From a checkpoint of a small transformer trained on Wikipedia: vocabulary 8192, untied embeddings.
Each number is 128 + 24 x the weight over the matrix's rms, rounded and kept within 0 to 255. Layers, rows and columns count from 0. Numbers have three digits each.

# layer 3 attention query, 256x192, rms 0.179, rows 0-49, columns 0-63
126141164114141125120141134155143134153095098144145115140152081112099147128136108143123158132122136111165155111127147124144135125135127141143114125124127127149136149132155094104158153132129142
116111133110123124134158099101119084083141125150140148105102142109120130126082157154149104158147109117102136159121117145148101109097107146120123098137124150123144148134131149124092116184111083
132124108141120129127121132133116122149121127109117116134106126144132129169152131130148156129161140110144093133128106122114130126134113156104134134146110126126139137142131146145124138131145156
120103150110144102125155121130132143114122143120153143143125066130119128120126149127131164137125103131141121128148115112127118147108128125117109099158132150140149134122155154123088137156138135
121124134156135065158105122132130136177117141110109094119130092119154125173138101122090119114137117139134127109104094135101109153142119133118075117177126115172104159137127088144153105080114143
200105108097142147132143188146134158150151122116148145172126131131127156136111122161122117136099095092140127124146085151089154117160111135111172113116148192145140129128113109127098130145138164
133135112133111066102124167124106149165143133128128129119123082135126179119135114146155151094113111090142092156144125139150154149129132140114131151132157103137125072118164132104111143108139100
121130113168127132155107145110151124181163130109093138115168135088099150149110120163110120080170129136153122103113104134118124164169135123094103111145133096145128119089152137117141136158128141
133135134168130135155119130163127129118156141137121155152103117103092113092097108097164129147056123134138137142107129166166139138133110124054135121112128109138111141146150111122138125131146138
132150136121126122119097131108155108169144104160136136127143139138119111141116101169158160169065136131185142158112142123162140139137108122081149132090125123167139133103144139136132131141120124
143126128102142141091115121094130137132118122108115101120157150145133188099113136123114070133110123156137148165084149169132094135154123105126122121116149080138142110134107133141182138167139090
145168088149156089146123134162156118146146087156101118105138082155179123130175121124115120163122133163152151151129141146123117140118132093086115141153133146102125157099150135120163121109168111
080119126161104125108080093117169166109129138139136154098136123173129092176086129143111118129116117077145113081170148137125124132162152079112125171165051145084134140129111123087108149081127115
168148142130142145147166180092111094143140177107080103131145162158101129104115093164113119082130151102110116132093146120160136110089119072122089169133115199120101125126085126125108131145126112
067096078145113094119120125137106126143101121100104150143159114064148143110101129125157141145101098142095140128143131115111156094163110128107121124092142151167116160151183140216080192160116182
094181144154119111108119124084163108173117156103131138163138123130156101177124127128181094073123113101125072135153135130116108160117185152125122170131171145145134107111112067132187077161126145
128111114085169131139088132114164153092097154137116158157141135091156153120158150159167111175092151146150158169118158068138070158145136126169145123130082093140087106116167134145128129170120121
120101139123134126144160146157126125134086117136130085132155125137081159095117125124129118137125101139102166112150153161145136118111139101090167130118098169133105115133147146100122117132150155
143104163168156120145156126081121130138142113171093104124092138154139121145151125117120086121079140155138161151089108121121123184139113154131150150107096128137166132140117160131139154079130152
159128101106120124144092152166128125142167132119191156136148106135147102087120105145130131109135116136149111039105105058102138087118137157105119133143132157106113127179112155115106155100116070
150123129131091146099146150118158085116111110073127145092117143078123105098134135162103117182160094139092111077143162150154109121110158196165139118128126103104117165092131081124161132111066169
118111124129096114115119140142139187137114074142143170118136121151143118102115132109131138160091136117134144105099155161136134131128129123152110123141161192098139115132074071176157080115136136
135121168134122145104081133106111106113126116164188114112076095131132140103146122146120138097101122113111131130120138130168153146126149113098164126167119149105121087145104157097128183177124112
129135117157146122112180111162135130120067122154119086143149172132104098154130070081143146116154075087154096150145103111099146143125133119162128113105119120058189139126169139111153148127105110
110123118168118113151166163144139148130148135137140160114147105117128114158126113100150127149139139124090095130070116051180135128132152112108108118125136122156121147061126124129100135174146130
101131099176117170123068130119141079120149137104085175183091123136120164160088104098131142097200105085101118101103114143128155097103127118122144133171141133133103160108038097125171134101152140
118151141111138155136115129095130139112134137114101114119121134119131149112073158151117116116143171101138118152118167100107097139135127153105108096128139098145164135135119148138148093147088127
109113136110136099144087182154141120122138142133133144160128151127105038147100132131132101099125128148115167110137147141157121110132117147149138103127141155123199145149151087154107105159167150
120133123145096147123082094098117122116097122077140098120144191130166118144146112118069100131116137112134078135128143127121126136131095137083080109101141144138157139104175154089098162154164099
083146113081145152139135111154160139124134153104099160137146129126139128098105130119146154152106114134146102130097136171128172121121111141147135130123118092128133067105130152094111118117135159
107140112119155120129098110102132129098101148112135128151116127135135128140102124172134113142169108126162108119102132113080086136121164179136135146150118136155119123134103137176120158134152162
115118141132127067116102172151153154132146125105107107097143103150107133112112100133120188125123164108100113147141169198120108140105104102121111118118167121163132143118143102176111128095119131
118058141120119130136145123148141100061170168140098160119096132138121091126104162123097111092133084143170093133126123157103162121122094103147138110102154153118149154115109133138049124160129128
130140139137096132171140166124123125158096136121123110149123146132134148121133134137161139132171139111102122125134127151104106128143115171124122120126103112133108128147124104122139128096124159
096124094144122117099129115126136151128149129103142093132124133158143127163176126130152121156095124144120141170118134120126129108113160138136131158126123117122119111121134167152144127091142122
117127104155135148120108129143123121131144101090106146107137126119126114136171124148118145123158134105156111150150136139135133130152141123151128161100119134136148113128153145135138156129113149
101103130150156128155121137139100091108085086103119156082121141123119091092104142122181134081127116094116144169107150162155117137118148109148136135173122145141102116149151113163139127143125101
122153167121127128101121114111123137181116132173155139144159127153149135166103126105122120170091093095147100154101112148141129140140133108164133117127105095183128108115135173141120121110109150
123135100112137096101095135131105142107115097138126127095122095099120129109114133143073119118132116141138135117123140157164130125167142109108130121142143113116093122123097111114156154157154101
116141139133148117113102148149108149134124131103035109139134165121100114104140115087127133090141114179107132119142110135139122077152087161115168128124151121084147155146124100101118122077157129
123092118170100127117110128174116158119112120144120100121131121119133150106123116193100162124131104136121119161112135152167151127122145136096110152140161111104142113127129160117136107146095192
134104162153139098131137086126124119083145125123116136108149175117081076130143159114157114112145126167155168138094129105140157126126109124119150144152131093121174099132129153100116129127100136
135157096147110119125172116129149144099137132108124138118138071133147163130147135112130089119110145122129162102151139156096129189142135143155109139147109134096133178137132120157132133108145116
160145134129128137148124120162098124126128122168100101124121116090088130176163119135131165120100107134155139102144143123131163118154142130191154138149146131113119079125144114132165140114140129
111165166114143083081187130096158131109146134069113089136139115096124112117113159115157153111118168114116130106109125172126137062094099138089139098155110172064106147097131109094169152163137106
147116109156132147155127137173125138132143127087080127136159152124137134123071127127106120170120154145152112134160133080175093131183172111138151128097126134121103146156092098135078120081136145
168135103142114130109131152155135145078141121144024119128175156164121101139094135145137150150138131080109098095121121146157062127141078131154183106145125138161119132102152122137136120121151092
069094059152079153089157146110113152163112096143164148099115153104105136107180143101174123127119165093101146157093068120132076120147157112095148107080110146130098131126147100136157133162118136
122130139130129178157103155105112103119095132134086132101111145145149098152158103102118095154151136092127136147100117127160163122118113131121118118071148103123115110073162146145105142152169117
118133074112090139144135139135130129061129089153117108132088180098134088165086119124130148130123137122137143131139125129114102175133159149157113145147155154144129202151152183129105124143112134
# layer 3 attention key, 256x192, rms 0.182, rows 0-49, columns 0-63
153194087164098150175078121133111153172123154133147135132105130079148140156149096157125133127115102095126115134117139112144085152157128137089121176144119097159144110111139088170185121086176119
147039136160186117137086112140179127102124137121098129148099146149129135134124120134112114122132140160144118156125103158132127141140139119094103160113120141118099079135135136085134119144137128
109135143088105153123146143143104132115131113107148112133116073081140144107124148140125126121094195082170164151110156124115130115107126083162162095124138101148123162147113115157126161134119145
139142170115118155115130152124133130171134102118117133118137159135103096098075094102175088095152131136095124141143119099164118173118111152079130114070093083136112123115147130088153099133072116
109120131147147147123167126068139132109099174058123103135104076146193109100111100115089119151063117143120105120142136116106168118137091124135185122109095079108149083101086088175164121115124148
116188131144111132127077139125162099131074121118095154157131105124152154145134104141147125098112112135114192113118095103086136115091155149148090093131113107100159145147101138116139137097175112
133156181108108150143120150125105138092118095118101090139113145107105131080104114135105060148090111108135097102137107121138159179142121094111108128105153128122103128149153158082082099140068119
144110118149130132111137100170126137147155098142110167131088102186184104166132161132104131154094108112097181130183135136107114105148098167114127165130082127135130113168060165121155115133130131
118199119126156136124156089121113085121106138103104110127108136111089150102138145114132112113130163174123098132132140148127127138119120141135156147160138136112135145127189128164126140080141096
162128151126151128099120135131132128086136081132089159129124115100126160108131120139140135065128169145150145148122091111176163136105098124114119160115111123129143109101114098136132123147126144
169110158061132122092103108120129134143138106136153125140190105113131140166115139107136109097123140149111177128116139142136141124115145119158106099107127136147152126119108086087142131154087164
094072106127132103160135131117116130178131113138150100134111135149185089099103143136130129126141143136143125160138143120089160119106166146170132106129117152125124108085087147084090125137151137
126129124118141088116125105137104169098097118082122153099124123134117116121133126123094093122105130114159183154146110115113092127091129098104148138126132055130121074107111156119140124150165111
087167124110141109124139121145135104140116125097147117129112161116101129141146141201128139112142181124136143164131158124105099146102154114151149094151137127141148136131103170138135084156148164
123172159127112081108159142166116133123154120130111126153078086130114114116137135159136145108141128142146120127114084100073118092132152102183166131179109173144123112106155156133104139162128116
140131124135138128163110133159132093107082119145109122134150065131114134138093136159116127113110127125159178073121182149129108128148152120138129142104151124145105151149127139110120132103116140
141066106170164129135188101130156097128129103130142110140144074105139116119126147083144110165128123132120125114128134160185177131115091101061148127152152154109128123113123168120096114154160121
156121116149152115073089108114150124101137145138155144096125130088087117175091126107137122155127155090135131108174103082126095130055165218118113127134174148120154145125145117146137132138095119
165135146096124148068135155131131130132154118127141128163133117120118108080192094149156145119173121124085126143090137133125078145174076105125098135121140106139128143133091108134067116126131164
155117127107134172155184129141160152138107102138096110144111071110115110107177144130124124104120102142117127135072089101124135102118099154131135154103129102132154170113138131111141101142149147
104109116168079117101091125179120141123136130099120117112135141157150109144065149081158120101118101081096147159135097133120120102177148143123157111155154108143107125100078146119119115110118118
169154123106094157141143141103128130155111123126100097127089150131146107143176116114136105111129149122129132125103131138165066088135112094123116109134136132125159097126104110070131161158126154
122122122113101095106174134140137061134130140143136094160099123098139119128078136096145145097111118117140106125142118096148083133117124102169157078136120158150105155133124045171130107100145131
112099107119142146124124140140128136115143135128189141103097157130123165110144170124092139122125133142119137179130101139128178138076146136150139128130140085088118063133165149110173138139142109
151125139147120115129124166074105052111139098116113100108156128136112144109109141123179117093113129138131078178163115099086141121148179130126133116154150129139125131148097126135150118131105145
146180157086161145128143093124139118099133132101182095122131155118099182126151123111106141149138125127159144134127155163140115112171103091133135094123141136141178141107122134142199142135129104
135097114107140110108113180116101137188066160121134137122119093141103134148112160133094119134110157090123144116105127121138128121127131089143111152105112133157134172124172134132081114099098177
163109104123153129090118123106137143111139057128132139149137135127123158127161139136123138106074129118131153139133153152106123175156132141133124118128153172095117137137133135113101176144188053
156168144112126144117116147131126105135099114137134087122139120098098128158111156128083141081122124146162116151137118126120138125149169145113125134152091120121117119159144172136155116136109130
172100115096150158151157168113122117118109116159116140156133187106115148165160120096185139129133134167155145120141096119177143138136115147087149150107126103107086129118128118129133140132089129
131128112201094112138124102135136125141142099109154116171113182160130132149087124148143123099147108129116114143130131141121132099112138119141114162113137100175089116098061117138126088126133161
144157155160150104096112129090118097137113134136096112106095123114146175153110125058117142147159120127113117162147144078122101151106112080128099054065094142126112100090096153089157132168109122
137138176095110141134114124115143125130141074126116128147136131132111144172118125123136134138098155123138149173121108142118135142126163115137125139120134107124123107123143118114139152142167142
191128140102121132132173084125133128132127098123150146123077118077132126132101116124140082103113123090128145133114124201148158157118122150123111105128137138091123119098137136074103145169124114
129163096130152108127166127172112156162128110154131128110109127086116142076131107146107124139151136111125129121098128121132120128111112153153095100174185090128109129134147155162127079156166151
099105149125132128093115146096145162125138130116184130182145130108122143125088104098110091121154121118115142140130086096140173170120133124131148118118109171149129112080190154126104170153128155
139144060125090101147181071122138156161118155178145082142157104113150103127168082135057139103138105185121144110153121121150122135120133132177148139096178134096134144121083157131148110055129163
098150130118102124146107126117154147114122079136104138149116094118155168115142151170125131133119144105111101126161127100140154149106144132147124134078212132142098107102105117136141112130132126
190123096116155123098112130108165078118109085091161128140072124133145113158126115157101102098110066136171146118144087110134150100159146148098152102151110126194119131166115130122102155080138154
134133144113134123144146121145111195133125100117060110156176137071112111121087154132103157094150140110145127075135132121111140161136133109118169141143114145136129113113175160110147123132127134
097097131159132129147098102133153131125164178150128154097109170128120116158133143148128087114103103076162138086141072081140092178107111092148123082101065108132085123138166106149122138181145102
146085110134107095128129064102147184155171137087149146099109128111119148125127086156122151124121127113147149150104139108126145151183116083101128132156120132134147122130134095177148156146157136
111106118110091053148153131131144133111136120135126151112109114163115109054137076137123121162134157156150157115144131134129116163119142135157140128125129154140139068106111121108138128112118158
076116175083157082139138117079140161113123115075133166121105108163107136135108109165150121100143124150132086163132123132123135127106105148100122121098171128119093150161100150129121174123095119
125133093142125144112110134076161113146099153147116156176129073148117150107122130103121133119085147094130136124156167133109159126106153145093150126126111165176080107167164157126097120151135147
127127149171134126101134119108124153128121125116132143128130100110137109133145125092150144154183136124105170114140173122115131140120123150137140108158119123162136117102152172089094106143096162
133157120109152106089103146136139116146118128143134116123126119123103097129159119088134112124154085139138136135161133151087157134118103148117129110102160077116145124108130142104140075138147081
157148151123107127116123098110100114137140155131130129111087113130139128116095123115135121128135117144157141097129141092133113170104168181099096175149107127154109164120106120171120124138177145
152113126153141136160100131161144119137109118123116113100132132136103203132136131116126137105109140166103107148125154145144124116167133122165129107161136130092115142107109111109107083097083130
123119081127139147106130091149113118097162107120091100096145115132134136172135125125130108114145092157154115158164167096112139151126093157149118100149133138130149082135129104112183137173183109